Part of a small language model's weights: normalized queries and keys.
Each number is 500 + 40 x the weight over its row's rms, rounded and kept within 0 to 999. Layers, rows and columns count from 0. Numbers have three digits each. The size before them is the row's rms in percent of the matrix's.

# up: layer 10 MLP up, 1024x256, rms 0.0461, rows 492-544, columns 128-255
# down: layer 10 MLP down (transposed), 1024x256, rms 0.0382, rows 492-543, columns 128-255
up492 103:476559561479508510496470476574440479540571460579483457445489538514486433484392517479515483474524546579467490535502497529546526472500539484432542497413468548555454431476521509502456456477504497515515541468479468488520514495526486517466483416517530503478504478574493547508498541481464485468463502485495532460546554449472473480519544448558473467524535511514510464497458504498528483511538
down492 103:454509524494534570440527481521522498489564513514456504472524485479567496436500483499506521443448526477532580484488499513516484410569481501541434454469492472492552525422510515557497473535542449509501523467538473527460514523502571481463454534521512429473495499479484548495522498518543445492541449459491503502522462507513537455498569516521505522504455516405501516470438485439501528456526
up493 094:536552491499487481498490506498508487456564531541438504550514474497508503461536467532519510506443479487446545487545504354442543494438610419446531530501553557496468456530426481485556481557475492480532495506416533478461533476528491492543545477470585567490525521530538526494446500528473441511509566496555465465494491451538520549506487497550477488520486473545510418514478546504468423503490
down493 092:444501480508463439541469518540544535504563505431502496497539471529535641458524428486471515543489473458464465492501495550527507475483453564562534470456515545499495531484579608509515522412559459497491499454553531503541409432449591527426515530468525502446458461504493462508514562564461452467453540554558504480469524465456472540559465465511524521505514455513494499583452522515536520527576
up494 097:577490511409532545510458491515518539617517536534473475453497486443561492558546531531458477452508564441514526513435481513536496484510470456448573393479456462536473488476539468526542528500572508497452528488422450481493482481497513562526489530505559449545493578518537526552530553491449520526492532484429476515519467393488455439540458549551558550529525479439488543502412502546472466512561
down494 100:463568497549481498443555484467572490463562519461483572472528473454497496482440521531444481482432533532515492556484456535504523532427439435463519491495483453505496487543549503498473497553496512535554465505421579499502466539560534464500566457360460481524479518500523470461540510492453571433478475534554510467480513521499488460474519525485493447512501412482545522499383437541598513546479
up495 107:467513490495443556473556493513436460500514552547495498504518479549512532527467412457478569516460417517470489484512522471560530513463484491434540479548558525489383477428532535526491451432486516526515461477550556457462455474496439476556466455500529527570546505521515613476507529451463481469478452462581564509497539483481544475513480441493490431421546473435441610561505522476485529540522
down495 111:562491514498481529518480471490484422557437466474431514563426472496492460475508454464529561571527543467479511532489540521503477529476440546460502552529495455544526538527566483505533547462509503472598507497479451467515514518492461501469503519507482479487494528490459557498469593413483528517575494531497548501526533563480541485439502470516472572477612570450477491504505531557518521450520
up496 106:532573451475488501416430454486456519531509554483446546476578475445444479451396452434566486494585451454512472494548607432535519529513471579501472557569558416562534483455491472548497526591534456538508494499531433526435505493483493531488493544611527541485487539513468428494512484462493477530481485530518519532506512544520458538573522448478483504482471517548524481487494466478454493485480
down496 099:576463541493517462505529406517492477453514516465458459513499551544581488498530526473496457511490536545484539466461553580517490454494546494560512475514517556470500483503516505484497514441457499567513461467516432556488531537490541483505530477514446508530464478568497492550485539518482507510481454438408564458558476422528478471445430498553529565539502498539513525500481503581495428472491
up497 092:458520505476478428534485593506489514439463569445506541393479430505589475520469435489448586539507389515509507454538492506541468481515486519498554506555453522514494460509527521545477440585493468569543487525492529485487509565435526505599451499527471481496524486499485449499453502490471482500481489501539536492544535552525539421562466566537496457567512504460514548484479471501483435486518
down497 091:571479454523519474486424481501508467467567455430486432543481529511463506528550505438495458416547554504442521547509475460514448502480585471463523494543506498454522542491541414458479519484398488468558536467545463546543569480515525522467415476472476499550507492513452500496506563483483510497554564545487470456542491444528493512455567441496525454576521558504457469531485494551476533515555
up498 101:462519520504499493445504533546430498489471523518530486482440511501484584500491491459526516528445572507492553508463604497417497442541497563493485511514415493517499523487563433583493539480505518469409500411436505499523451554550460506478457514545486427494569480540499545525543461521506506471509496512482548492520481470477424508530473526531467541602417454480423481566517496556497502512562
down498 106:547513469526506476485507439527564487456510487469539460527446482445492529494544561487485499491517510552463531512514493419492420488475518471551416496473548497529495515514542471420584496533464479477559503469414572511501533502483511472472496533439509479413577578520547522475407482535478564479483457507444447483474493509515548464484463406470542434420478495423523503491525412518474525467527
up499 101:462464486456536520537451522513491542560422484430451492394561536508557489492545493466521492479500503425573498458569443497481517498499551471516480557441512511496554506517470488459547461534506518521535487513549412494561422462509520462500488521515504484558499555505483500389519626482493506473446468509450511518487510522492479449476478484423527540472523533516597586477484546487575446408534
down499 102:542519515486491533515541494448527573449601475527467561567514508417483538484526537522432466493531542494481468490547499555458451501501485502538435525488500537417483544480543557509460505576533547507453547537495500507543445494515545491480535523525503516468537547496505473474514476531473418423534464467496490484526468408474532469478549582545524465430437538452481443504506538456476548472532
up500 099:502510565460526422457505494538573581444542486513471567466559484481493493503453492465550539454498540501428507523501557540469476510525595445519573501484540456517516451444508474517534545549549484510513486436444539491513488487502420434473508519478452543535525497502486449474477565424468490448502495499544536578490561543443477485537495433515496487505490458466579474520486546605566473499419
down500 096:551537482485482503465521530437525558530486469443575503503453547561453539535487524485488443479482529497483538544477537462538496495467502547523534547536466531507452518497450473465457434546463559440510523515465508502498489558491582440527524560517493514483536496446459441500512524566516454528511492474532502424521493449534569458476469521482444468455497499517507503505449464508499456517507
up501 084:461545511506487423516586519502472513498463526489526529527531540519621473543422487477450470469520533494501420561521483487491536478527461524458453524584457497474494493519534472480563457568548450517462460528471459483488507427481489460505500499511507577517575518468522523474485502515559445500540499483536550479476408450485514494523538510517469526536475498531473511552540477509546508507542
down501 088:499481468553585484473445504520478534507538475462471513495415543505459482486464601532516513508474407514479545519553510445544469499467573507481508491512469512502547545517469531543498473466472566476516509434499500498508483562511532456431476506457538463447529491485570497470565437568484537501482543512476504466503539536419497522457470449515512450409518508569497509548472452576490506449531
up502 109:448502518455515532474412537536544590509574562444553425420483480545496438459476496455512505513449488514510486441453505474537468443487606540455502431475524510508495521494516523439492533531504516487486595520493548466558509514515526509556482435494486527502475510587483525563449455491550428574501503451532509500477537501500531476570513506525517448446511501480502453543474598533464493529481
down502 106:513533454441493456494505481513484518441543429570442531491562441409463511521527509549588478454560490523443532506519466504460529531447503542505493533506548517489511536505514594489436456481480499484500471441509486556522467504457475496543456471544593491463470511483494473433531470491528497500461541537367467504527455534570495563515514563478521502536581527489454524478503410532500525565470
up503 101:465525466476485480512471524463552494572471419536529467460478473527524486472419505511483420514411510513389508443533499471491494484507493466386532477500476524507525508484537634438463463547511523561484527524513500479484456537537496474536497475487438463521525499506550565493470559526520445444466476551447480476463536605506486532546503468424509497515455528458427499517504554453464506496469
down503 105:474494456458550526447505451566479478460465514526518543436476506469485409498464499514521510455458582469528511528503537524512532520505524512505493568515495485493608500510380522526526521534505486497434526532526546441524534499525535499509554488411552565550460486507519520524535458516476474565528503503528503498506506514475585525425458525521449462545519425533502543488435454508449546505480
up504 098:460531467548433554513518478432454493478552459515467467477560463491474534509562493416515403553500418529509547537537512493518533490438503458488529520563478493593404398509485510461505431550505440487512478537528485562512521480538535549461399567498537546598461511547591534491460541456521499439486510469421465524521536510506527490435505441487489576487482481545490535485530495484526487541529
down504 097:514409531518526525470542436529540489516488533511500537523481497448485484499447544492494510494534354494485473538518505487499522471449477552478555415471488503513545494508543510475520490562530471480570497483503492468476470486483515452517555549485486489457561482539504518471508460501549545437504425503518525481500502499510502523547526478462522481490521497471500493533466485475500471435527
up505 085:465549517477519437457502610559468528466554460475521454397469523434482488565491454532446557534510490541528530480511526502599461501461438490566542436475497539495498482548481475501521517513533506440572469465476471490471397535545503552459481505482491469480561482462594525515446465486436463519539484438529511471511480523503592473531575511616536528523466459444478496529493430562446516555441
down505 073:554491500528517429517478457472465481499503529511451530534547520565530510514538546485450533478504512397459475487501505509452408519504524520476490526539524442521483482473565485561525446537440508488552449483465501489495507495450517510550507513568499445474508518455466472522550459586563528531509567538452490563491489505506495523469517526429467510621484528522509508522515531470528504479625
up506 101:477582506512478513484534566555487551493523521475514534467502456536389510565480456554569456528468482470498515521543532418542594568449469489493442546510508495587524407444458490443507422559581502514496494473496482443426437509431511489457534483556510483515470545472530489473460518479527487538543442480494452572512456452520513444463466526538472511579513450560540517495542549504464512487548
down506 102:468481482590439503491429523405434500494484470485462554505527447534472555490453546510529488402380486508519513579442430479472430480542541483503506498538507424519467498509464475494569511481543444504554585511504546550428519547523523495506552499535496496535453551476521546438498499468444541503531513487529534571457510514495508457513506486469481557477532499466547426490484472528513484455505
up507 100:519539539435492483448504478494530442565487516481419568553450500499494517503483542485530566496389491516528488495506499517520499497460502477424530550501496516541517482581606500473551455440506536513516459499471568506534535528527529500500470493496511434537526479598515504435529498532461520466483508516585566515541475505549538484515473535471502555472528463452428466474550536498470549422517
down507 093:462465450540512478495442487496454479525538520495507492483470505465492440515468424484511568560503584470547437567517481519454498495504561519484456451516491555539559556377521583564590497483519550523477437543504513466512433459499503513489516456515489503523501543456497531505459511497506413541474493505501445469458542492517566511441499488539495543517593508429439538523449549534487523524442
up508 088:467516533512454473478517487468435592562451507492527528454475453501607486515478530384509590523519528459523454493422465509530510500505528511420509494489478503578451512528512538534586550558575491474508510461567532524531537445527459548606543485494485469498495525462455466540546445481464443494479495446608466568517518545472474476539522506515516515537507493542461553484456580469469499581489
down508 096:475496496548536450402460530480474482520504473476581493489475533521459462501523549436511497501552470536548496445614586480545531510474443562468626487452558537532508497487476442467542487496486521479581504469524475500508543447559472468520484454515533532504428507503538489480435574590484513486541465438488574476507492554464527442504498538487527503490525546538480467516460500507456518468499
up509 083:497473490416464533478502463467497516481589550474465539503471505590487402508546371459512454426483537563464541513396550474518536489503500505494476501525495482474576522483463551487494521500477491470494450468411526440471471509470478560501528543579472610493449527488459578546468493493439464541554472465493511484510496451507498467548536504531415529499517526484508517481535523472540529526451
down509 092:510410530498520517579532473486520460460503527473487518539486529468510505498499549538499503495542557569558427535477471492497560465504491457523479447499493501513597478558576483511503530456465476462451495547496528485560477515527544485439448471562446443491387502464434508476446469491480512474437505510494462443485515536488456501515622537484507579485537504564523480527464553479540553504426
up510 090:461514446431517522583491520593475469589549495483452465496479481466524479537557556432472518431508495515462549485498621527434520427504508422484575496485478547502581502521591430475487487513494491502495547516414567503492477481535516564470460459574495516455468501488575457462501457478494424503471539463465462521568470491494505572525518518555407547533502535478494452554454514542501484531496
down510 093:456486523533480453494474481510492504494478536491497530488469477513480457520477548456492524541500493449475505574453545461469494548492502575522489493615533516545479566530441520569450567553528518473544502491546486476523564541474523399452489578450509443498520499538482490502456496522519506494530476538439510461464488519570480474476569489444442502457548497558597523538504556502495518569443
up511 103:475516488406510487461562479528501499532557483494488476488484462500523495554544519560529536534492528476459528490546516471544538480511460495522535510546555531527476529437488551431453514525566470521559491472493539518452509474484521535481467507437495514506542506523489452480590501502510481450503399538487483462571540566562515493560553493519451459528527567463496542485457466496516516453423
down511 105:495507538430471567448515515505529486486495497492432487520496515466567481517509519517533476567513533498513523459458488518434503492501468518521499477512523505518495556509473482496565502460385556500502475442549476490451470511461561480496494505462527415521522532499466525547479488541592521501461523422470447543462560485586512553479535552479513570548502452519547572517438531442546483541526
up512 098:474476499494519412520520504531475496486484511502595513533500513528474479530472505497581570476529503524491486498500458451496473458475545529538480532533498422483564478540498519493525481567587518510577497520537448491502411479477555505497492462522564417490549483531538503466506485527518491493580559428503499549415571449501503467552455489434542539508482492484512512534502474522482443429499
down512 106:487501515513477470530511528533513493428440457465470512466558478534505449484451485501442503535441497534446474489455555566476491494510483499463406471393498477499444418476485558528483500445597490426517594483459536512523507498516470493489475531524471567479536508538544517545473506490521483487502550571515516473517493493503475479533545544523553481439459531512507460455551505501494512612494
up513 102:531543446500466558467475426475498537520539471474566468430514493457526487498506477529502533513527514495523514545560503516522534501444540515431468455523412484551479513538496477498459525490549506462585564438462503471487497575537604486563498457517516459471583494467484480442515522506438432455439533446506404489581504515544452529496552522489458513467472490494558485516552482496458435452501
down513 087:530523478492495551497464493531482554502511501424496426599546559496478519477557477552520446505400500469537532500479484472458432485517498535511518512511489448514530489500550418598516551526550481525463533592518515491488558532504468514518568466517440488511520511466523477452449530509469502537511447480502490502453538550499441503544501493510534513446422471532514488446478488463432487492487
up514 102:500559500449439528477552539490550416583441537457515514489559459470459498555515546452493562516524468534446495444481525495555520521523529506578553510551493493548464513548467483493523478583539485484574495496496469514514538496564461477489397485496528585509521484491508524507452539460515487363488434467444478457522549452504618447520512428444506495486527465504488532551549501512494485495476
down514 094:508508495447482515512586570478534461462473499552435488500518432506457486479503468551479532501516477579462487543494536447524542497523519510517484484529512448475455505516444496512497570544442477521575540487469454510512519435553474571474450565504512529518531502478484485490495539461485538498485491571483551513471481463578537471447572515466495584493552619491443540519558519500440504535506
up515 099:401555526500516522505442409525440526497521465494487528467570542585520485461542551546545484494454474518434475546505466483470518477419592502471454489507558489539562504557455432424467503493486493562433530438546509467560581445521460437525436538407491514476457512514508526463491499500510551544482527545507479528465499475560460535540520467447475492498459490488513540418547501506452545455494
down515 106:482556509492539546543525478556549483526480488489502442525554558516511476441488489449492492506513521537486470471499514479524545532523484456447479561538586439502530550542498505477467474498602457452512455442464499440530502513443513535434532505486545471499533597550466468536572428519541500544535532604529487496465479435523531543523473483437486482559506559454554486483385405500533541551473
up516 108:521572472503483425499550545451454519512567413544448427449587495510534444452454509545523501448500490573521502500487497448502605407488517573478500521515455508530524475503506565563430487522492532452554509503479505444418458478481489441497536488477513485589527527520440460489529491456463472448540511516599481587530464602489513499433522482504492546513503538419479505497510489552503454464517
down516 106:573482468540504543485540563459504534450490484499499521538511558476511507471569500520569525496494478530472526480515497538516558538570528486476542475507500513428505457526506526517522499555542506492480465515448480467527507554422474508524430451523562450474535500472501391514529450424465441446444483525430491585571464491487490492511510521550517472546502512535558498433504530510547509534484
up517 101:504466500440456458533502488534463518500515496572553514495506509580474577427510508447477540476469550449513512462522474450469588593444489485501550583495527493494433463546527518469460482519496512561531486451477456505491463449538417555554481408526520512484553556471534445503487566508505492442481525548533577528500513482488538395436463522481489528588511483511478417478492474522465571416522
down517 107:459501515447507468517512520559519446523457518458450487548539534459534460510598486530545457477556531456550518478480433506559497426527494484455464523524465504473518528482555471423488487438463544503488496599489498519514513482474537464519498514511516443520467495436526517485572438534542575533529518491506503386551496466488464510491442515561522472515444522430488484463525468516434473518457
up518 090:486524529544524474400431455520525466528472501425506433494465419513421472434489535503518462519514506502480570485523551527524547490482520479472592468463531418505520431537538525492515518462497458570451493516460499531489525470481445440512459527598522490513457426526459452466585546448509525498489510560539466590464556471484525555576531423485434519523508453449499456479436495476527567405486
down518 087:488558453425478465511579559526512470530482513538500492513490500431489480571507514515485481543507459549484523485451506412500393452474479503490398446441470523522528534533493504494502439498482517525472499518536555475508539471519556554512610487498449518524637543473548481532527527509474507529445518443461513462489423499449450422460533496472486466506515474520477514510504418528548506490566
up519 104:480504502508472483476479585489511572553468468476572440556468420482458509445519463536495484515574521486577481407469503487455490453517511544571537517543467488536405519574522512521482504560534520540581512477510502546440558430480440501538481518496467537555545461487435515441478545400501558454489446496551448477526489525595556547475540487496468482530505491536430453530490513526556458535500
down519 108:468532490533512486521544485627553485433501565517472521547574522511555438456531542533490579508473504422482481509510508506486485452481431456510474462519502476429489493419436555541467510465493496439441556445373474496502428511472497425537455559471482485519505482556498543483488481456471442510501543533543528482551501496503503463531512467552537549532439482544543542477524554461498536453472
up520 098:558507518461498473506555529485477545537536479433456578528528472526534492447470544510552428497546539529414514507530562501411498493529526504481431444533525513467526458519467491528519527433454472476479533547492520468527520465442466565541526495521497473524461458507479526536499468478562482496461552491470534507486482480548460480481555506523464526513455428511526430467470507442486515550500
down520 100:550509414533468545477566542544558505525454491489519472507461561461492448490530560566481495603478557462487497522420466452565527491471562496508483557469430565424434481547463469457458532498544469505459460585414495518531549504440464506486532534519485485535431547513511453429524519535554483531499431501521562542480502492484445544488504510497506491417495558453507458545508474502542469506426
up521 100:416558491533429478532439460535491481519541516488469531470496494557503374559464444539510444423445500553547505477482567438521547463460499536482478508537510534466538530473509542370511514512561546573488554445449441473401532457449449486505519473512467504526503548500526468516495592538498488482502536480548559509495523460515576524548510476562433565607459511516456492535484487547506470507489
down521 097:451543519533485519536506449557474488463526528541524451511476530551516521493551502543561466496490586482558517521495470489546542503553516365514553489502497508489508467533485541498534425476504549499482456507487461462507482471520517525494553482392538472566461508496525492509474522514475483486560486452526478446543511495492515491486518505511545538496429507457491453506494476526478516574430
up522 094:489542487492494568465431483526517423491535561432494500461475424494438438527459554484462646478448478537526463475496587510492481507426600514550524521523558516503460492459529541504496506474515513504542436428542446466552505496495430442516467436484508478450551426517495482524560554522479504461470488547535430518516474494525514526544498490460582427512484549493499521484466551564439479457522
down522 089:416495472451497395491624452489556530505528468541491481501472500486543521485498490451529453479492547516436516525527502497497507477506431446497441478538424531497516546483546471516559446548477480463475495462482457553485439520510496526548580525509457520510576554508556549449522437523515502511492477495485552460495466472591479466486525460464489549542526535476547442474522445467511448501536
up523 100:493543485419530525508536520501537514490492504505453507447481526485516453397494491515513479500497501558451560478475562527560511519472491492478551473517531497463488505516551526455456507510516540517545570471524497505487481533478529450466448550518537498490506554482557515518470510436482534445394519447528452504464432489445431580536491495463559488491451438533576574551535388558527539549463
down523 087:516531447478573544566468521496454448496497533508530501432450509517591421538489529528572540503521520482496524490525467499496519532502494440499511404546500407552486474507487489496464520470510474512480522453558505532521443465504548543463541567456508442468506454463509543507460507469514454551481491537543489532424454436501495522459500541423572516491502519409502513453522505540499451547486
up524 102:582437437437527451502475518550519542497559503508494460501454487516534520541552511531532478491552460524519526519581506508500532487454480541437533487537466529472495491479430551507552495475492510500595549517478503481550475523564443562511524500547438489570509473520599540546457456465475505443491522473468463406527540490425423544505476488478544531482406462516476536571494403565504458531456
down524 113:544457463490518451438464481531432439547496559503537534572518479527448456398536526502488485530561452507445554525543559457404495518457454593557532498516483498523507515519472494500517523518537466479492483481439470469522524436470423447500485521454588491493452589468432543551545431501537505467517478439497562544514479492477506526438569456499475548509490484482511474480615576518462553460517
up525 099:442494498494509487491476504555396491509475387512456420541525474558449477433486418526459423474502497537513561545478570535498503473451447498490491521544519580533487522527561473526617536537526452516496601527496431529450525494486484572462457471544547514440534484516487528465517556558474494474540494513510544512515501477477524511480462512421471591480537421501441518559484453491526512480443
down525 102:590581533536448577456471561483429543525560535497583479486514527501510469506466525459542508515469474491462508452505527511527486524539524474444448444466507515472559490549480538418469463465467523471510484506456429435559421509510496571441517513470561477552476496511580499466459464492491472422507517467534469516427503479482480457507521493517559515488471514405509529532541528539453481489540
up526 089:483504474497444504513556564515514502493447523487599556501521401477478546419458462553437484522440507480545501489508512480480530527489457517538497488474513481504507424418446565518569515484472521465421550414573472517417499499447468465542493563518528546583489514451476629559443447498546507416548546471458457428507481532540495505492458558509522477497499487449500520478515404551489555588475
down526 084:423577499474487555527447432523500420500471450443482423537449549476546540507483554444518495459547554483441525481510496502469528479514544467505532515564532507407528492447514480487441512497566488515466539547546512530535535507482467591535512546496486524461530511461448547477486520542487455518537477550542576483479466466483526503447476471520494506504501524551475452438541473518519501456547
up527 101:494579511520502445495587476474529478558466474466441472518573489483529490489468403490631428457483533528500517551461524509521401502551525506480426486570484489481480495566556541484563490554526524483513492466465475497523603545527485493543402492456426541520524515522533449422483505492494443489401501547483560502473567518537540502497524502526510481488488536478472479521468506581583525481495
down527 093:461519524628490497506411454522463523494497573444502496496473509564488527464469514524548428523476526515505522528471495431481400471578497536461530480532483517528504491555480484470497531473460529459488526479513475485489477547500505440451508514489482502515534548606488498490478496497536556489468464525545506487454511480490459430453535551456451469524515443504512522540506509501435557477573
up528 103:502510434533528495416444532462504566504548430466442503438552437523484535416526495468521519578541519461414514550524480461438442557449570536444552531528523498450511518505533510497496493443528528434455545505469465557505470470443428446544495515545459495522474595608514467533475459492526479539433498523515461521464521465476482541589455490549512493499440505509563434450501488499447561421458
down528 100:479503541523500478505519464488525517516489491470516443538513495496472498514495481515489514479516453463512461532542520493545540493429489519531585475500558519509533517571520450546509574475460486497497496429490464574427434506565472432535511490544453481488539394494556512503545492483485533527500459541510478558403493549486523539524536515442489494565448459517517504472531474523412573596544
up529 091:431577454527492480438471532502518596529534481442468529506483460466527497512521497462530480523500487466491481448465467484436525461531573555496491518529517512488468505486480466483491519513521518469494454497591531416446514432510528483531487461588561454456556514536511398521500575508534560513481464517522520518455467526563517542485434570520550470520489578518546496516553509454503531537498
down529 090:540464491574500486573532465548518498519500511512553418536512416484477454493485479481550456438531475577448543525524517496535447491543466457487464524525514482577475527484533487531576479489515549563478505508482497612493535488465455470575503566416498490470430524478479539530527405532451402430537555464497496459534501467563514514546488496459436504455517473427535466471489503493535561482484
up530 101:546511415497496445482430494555494491482504462488533546409482474492413542532536524467493510481535508457524529547573511490500529496457488535480539552428523509501522483486475532467503514471547505500502502512502461502521484595389499535476505446552562504538473525458453560522585493525527518415537403495537421468531462405432509496580460433476495459487500422536496564515512503508520450464497
down530 107:497528476515470446506502472462526465516493516430427469511580542519440450440515524477510485469472488585478509510539511528531545428468556516527435487524529538536527520487475533501445523489455491534549501451579497516475560509483502478443451538515473465536492438541492448430513545540558537450496491443442566566522504551526515451425570539455499559449494474487493453474568500545477543493481
up531 094:563540452461491542523497544422553494483481452430479558510458555531428474505484499542522465480550509545519465517536473509490495542421590500467537541554482474546503584530470491455490524466493525434543503529515505439441507455505530453521463542477530512481458479456603432489557510497450495521528506520528530522495458469568478417502432446542459500499474542557504503488546510535502483491496
down531 102:508532557566511479499477422538506496582446518517541423462456549554536475489449490472532512553536493521515490491505479528484522565525488504457432547547496567538540547525479516508461504480506493583454481423447538485512497545519465550471454533531553527496469504460473481471533441497490565528408509514481461449495522482490434528583530528555500510497453479524506531420523524526501473408513
up532 096:429554471453520442491481471516537613539487572528488538479402526543462449476546530500492476511492508514497490508532493487481529515522519537510561450518531506574515452584516498495494516559558444516522568471545485489567451517491473471567506437533553523473493530524528491463545527540488539483511451547581512536541524462503488579489565435541462449535490458480506483505496549456444457430400
down532 097:518504500611604457474464511474452502494550467562423532552480476488513537494459495468514518490510463478572476551451562514480440496543509444469429549517487472543505397486456450470607491504450483414477544461511491555548533547556536468500520536494520476489540444490490497531448473554460549555518545475569511443516515572442491460531475522539462472536495484479449509452457512583556485518539
up533 101:476490546516505473462428427495497476483476473514480529417522559548505466445485509501479573410485443473422565498453497497495516534471499588517526524516479492518487448556547517456482470439498422509521533420460533491477485611448550441559549513538539489466527499610464491538569456516506555469485434483560451472526475450520489489486473509525477419496483501553516508547548511589414458497478
down533 107:526444549526476520449440543500477504495512501490501527548510461476453545468472422521469532449527509496578548496503467473464571431511499563539534554512572455524396469572493414511526521480467422527482491489526533487520455496547540504497526453471486500425465451528552507523496485462488459505546527499558597488477513437375488571467549547547523555515469525539441465574394529516530470479526
up534 083:591498510540414468460542528447419551485485534492510468464484483493484507488566474507497437459493527504566520475548502471542535553515525450526520516427517550528504489501524526515474508522494563458417452461473541490515480498437445475506432440485521486507503530451487485470463539476466438504467439505487449395500599540596425490527508475564493569536540542546509538523479424487519525471501
down534 093:489473525574623550487441486459514450507493523398475542393451489482527445440488477471480533528540494490520535465554545446480439482511450452463545459515501497444446568465507466544512480548473515472537552523539496522459486457498452489470540505621523491466546466509453476489542527544479498553517566555504526510550475497494514558453515482536501524511497497506605444519474428483532499476515
up535 108:498534455440532472517476467531557540567495454437492449497526472465568489487493546518514513462498516564493494492443476552427548483508534551513459521508490506555522434450489440440459511488548484518513515482486469444458590533537513475548501502518443455472579513528534469493566491451450430495501531376549428514475494505543535559483490421528504433526465506527468459533516445524510472496468
down535 096:423525483551516580498534394518479524506500507409436459479489499459488511519493526503479535491449522534544436547449518513490512469544506522597475474471469552392471498496410480487521534469597534488422552476515507501482501514498498543462506549477468512511511574561457482463495432554434531488490460438495519566492499463555530448544441516614513407478455544532501533461496518517442512441520
up536 102:537517446481532546589455533468494382515506454499529509551469498557517485482530518542562512468479470494493514537574476552474486519440492506478543456468555468479485504461540475480471512472467486583542562483507556534516564488521543517500467476566545520459560489513565480492576530432508504519519510518430492513451523446430466493468447465535522450487619519556465504435485524478427516462521
down536 105:485486529559529466570559486414544492472485524476507532535476509526556526481513495476434565512441500542484599526515556462506513438432486484526491543536479464534555502516499517503434543574469543467502455555582437509461481493531486486516560551471519514583471426445453415504537485495444540563468500523528556469500502543520521528525550479524534558492428547507547451490456492471480484605504
up537 104:464509526490432426450511561492534532540549484536516507484551475551468492453558525521573538511464547467455558559474560505469515489463473497463511511575436529552479444458506583480521510479538481506539494534461500483455492527496474567518496537458481564438548544509522512479436466484485621408456421475591449477472444483498476471502519501541529522559485414525549491488492515506534413490516
down537 100:506477490524565570486525482511587499481513494540518495441457485432475501528550493495505477485472431514468511537509490415482563492491570520491499472553511527496469527576542473508542525480510499483508485480467503500553424589498500548507435494579518511431497513493521476511533509530437517476506535510437531454567452507493515476426466530496613511499520531486516468472515538481433537520441
up538 093:446532459434445473509556570426492543519487424515515580382429500539538464540508460518468556514486526512527470449564536456473454480550509509472498555532587447463423419505523529458543481562512491482535523519516498468518517494468505505523490467469506543553508535515541500488497515477490494584494441514550529490481570485493575536460473512497452469432498498464476539546534478543521466532487
down538 097:555482524513530474499542513568498517496498523463509483535443547532486551419494532564550532417506492530472523507461529558497531509418460488598421536486449560529482472530589488453525478506517445533504544496441522533493524443501507474473420525493536470538485479468446508516529523519387530492510522488508486508536526493517484499537494456451495565506483587539505533549517453477563492479548
up539 096:492469504449509482494525527510480491512510487571486469544531557477539480509471535419529497442572557546509495521470545541548499448471513518509458511528466544537531429506443470524517514564478475530469470454504526532533441514498487471490534532486499553519545514468492549489487531513521473477444497480473497474567495478514488409425511496489547468548543452469583517588526469542433537612411
down539 105:452451460471511528551518428511535566513509498457484514575520446463466573573544509534542483584477540515454477499441433550456454509456514520475429434560467496524510473604520505574487521507491564460487487496484486540543568536489488556541448496556498488547487528458505505470464473531547576478560478524513494481521456530543540504502482529489458456524509482487544494489495444536559510562495
up540 096:445534499503526501420564519467431485485501548476522478509529570500472461507508505513467476494486530526491534481505495548546493477448492469502540528582437539527420429527475518457481530492494441572560542477490495508483492491481588483553477456497490551504453567523624512564485464535532441516474526521482432475584548543513511480458505559536467487448501453499496593541579450472546485506514
down540 099:506478520478501552551530516500529501512541465492493480477486494470491480566537444478462548503511516443548470516483513573490508503526574503439447578456559480477485490480500487481581481472532533502508454474523425476549548520557483610512425468440567445441495492488546506559442501464496445454537542592554465451447520494436555489531489484464600479481437527467560554526488577508524503516527
up541 093:461505448488522509528492489481439556562530530522497497492502470559522587468451490477520520507477492467446451567545475524477535500521558593469469518535491556469549512420552540521549491514537523499473564520541564437482546460492533441498521484564457514556536548534491558524512537488491502528524428475494468603507483552482547499509500481526420536554499542479426571467476519462503520520422
down541 100:508534499467512479410452484495523506456510449517555572501515489448492460520464583508502524515597507538512463520527560468579486476520529436544574455493498439494470518463469494453450655430528547502551505472433528526514500528515501506509516521526606499497431485533495423444478483454487489520550540530464570457515523488464515430531457462489506486490503531414541426476488554539441489442447
up542 097:521518523528486461474485526443460549521505531504531546451483443503518529420493522493575492471477390508525505530528501451520522506481431478503596527506533476477585493517501583525498565582460458469497497542550491422524473493512476478438422505441535488490526552492533508473517544456481483486507479463457480507573516531535577440506502488481540511574483450424496523513530507494511484502466
down542 096:476469559515498520548536406622481576520539506511509502537455509575504430513455495436498467507484548500512458436469543548481423598539574526514504470486515444476530581511429448456485468494491564529530524427529536490494542438439522455522486507463422547494476513506549480545481498481545448543529462538536487496472529449439415583530478495519484449433546487550470525495497444493497482446485
up543 103:513525535492485496497484543479545438567464528538507531531504517561507534416536436435577479509497486493474525470555505533500526486497478516483451541491497527518551504519512490542529563448474492560531428541495466469506493564443561537509562524486573426559563563514478511476549580414470544411485533479514461558490593531504597523408426523428476430479519530489499489534495502468473499413467
down543 106:386511516460526520497517556467456470474448498499478516464522583494584554513511500493513437481533500443496547538516480483520542515508519510490528501506524500454460553539480507540498396504493476564488471548524515490458506496505488521486543459461483512511562503535500567543504415471480591435465451472495436421454490512478527493491386474536499481524518531456483488515505515516490511521526
up544 100:540515505485465483495435462477483511527518516536511574499507440547497484575500490557495511529428506475520498463533473476527480468505584521469502520551491535530445539513489527455505480524547541486490489518540405463521492481478509441566573499521501458534451513458541539551464590532437524460416495419517479518589484475493450487489434471514483511530470532456425478570562558534568456449466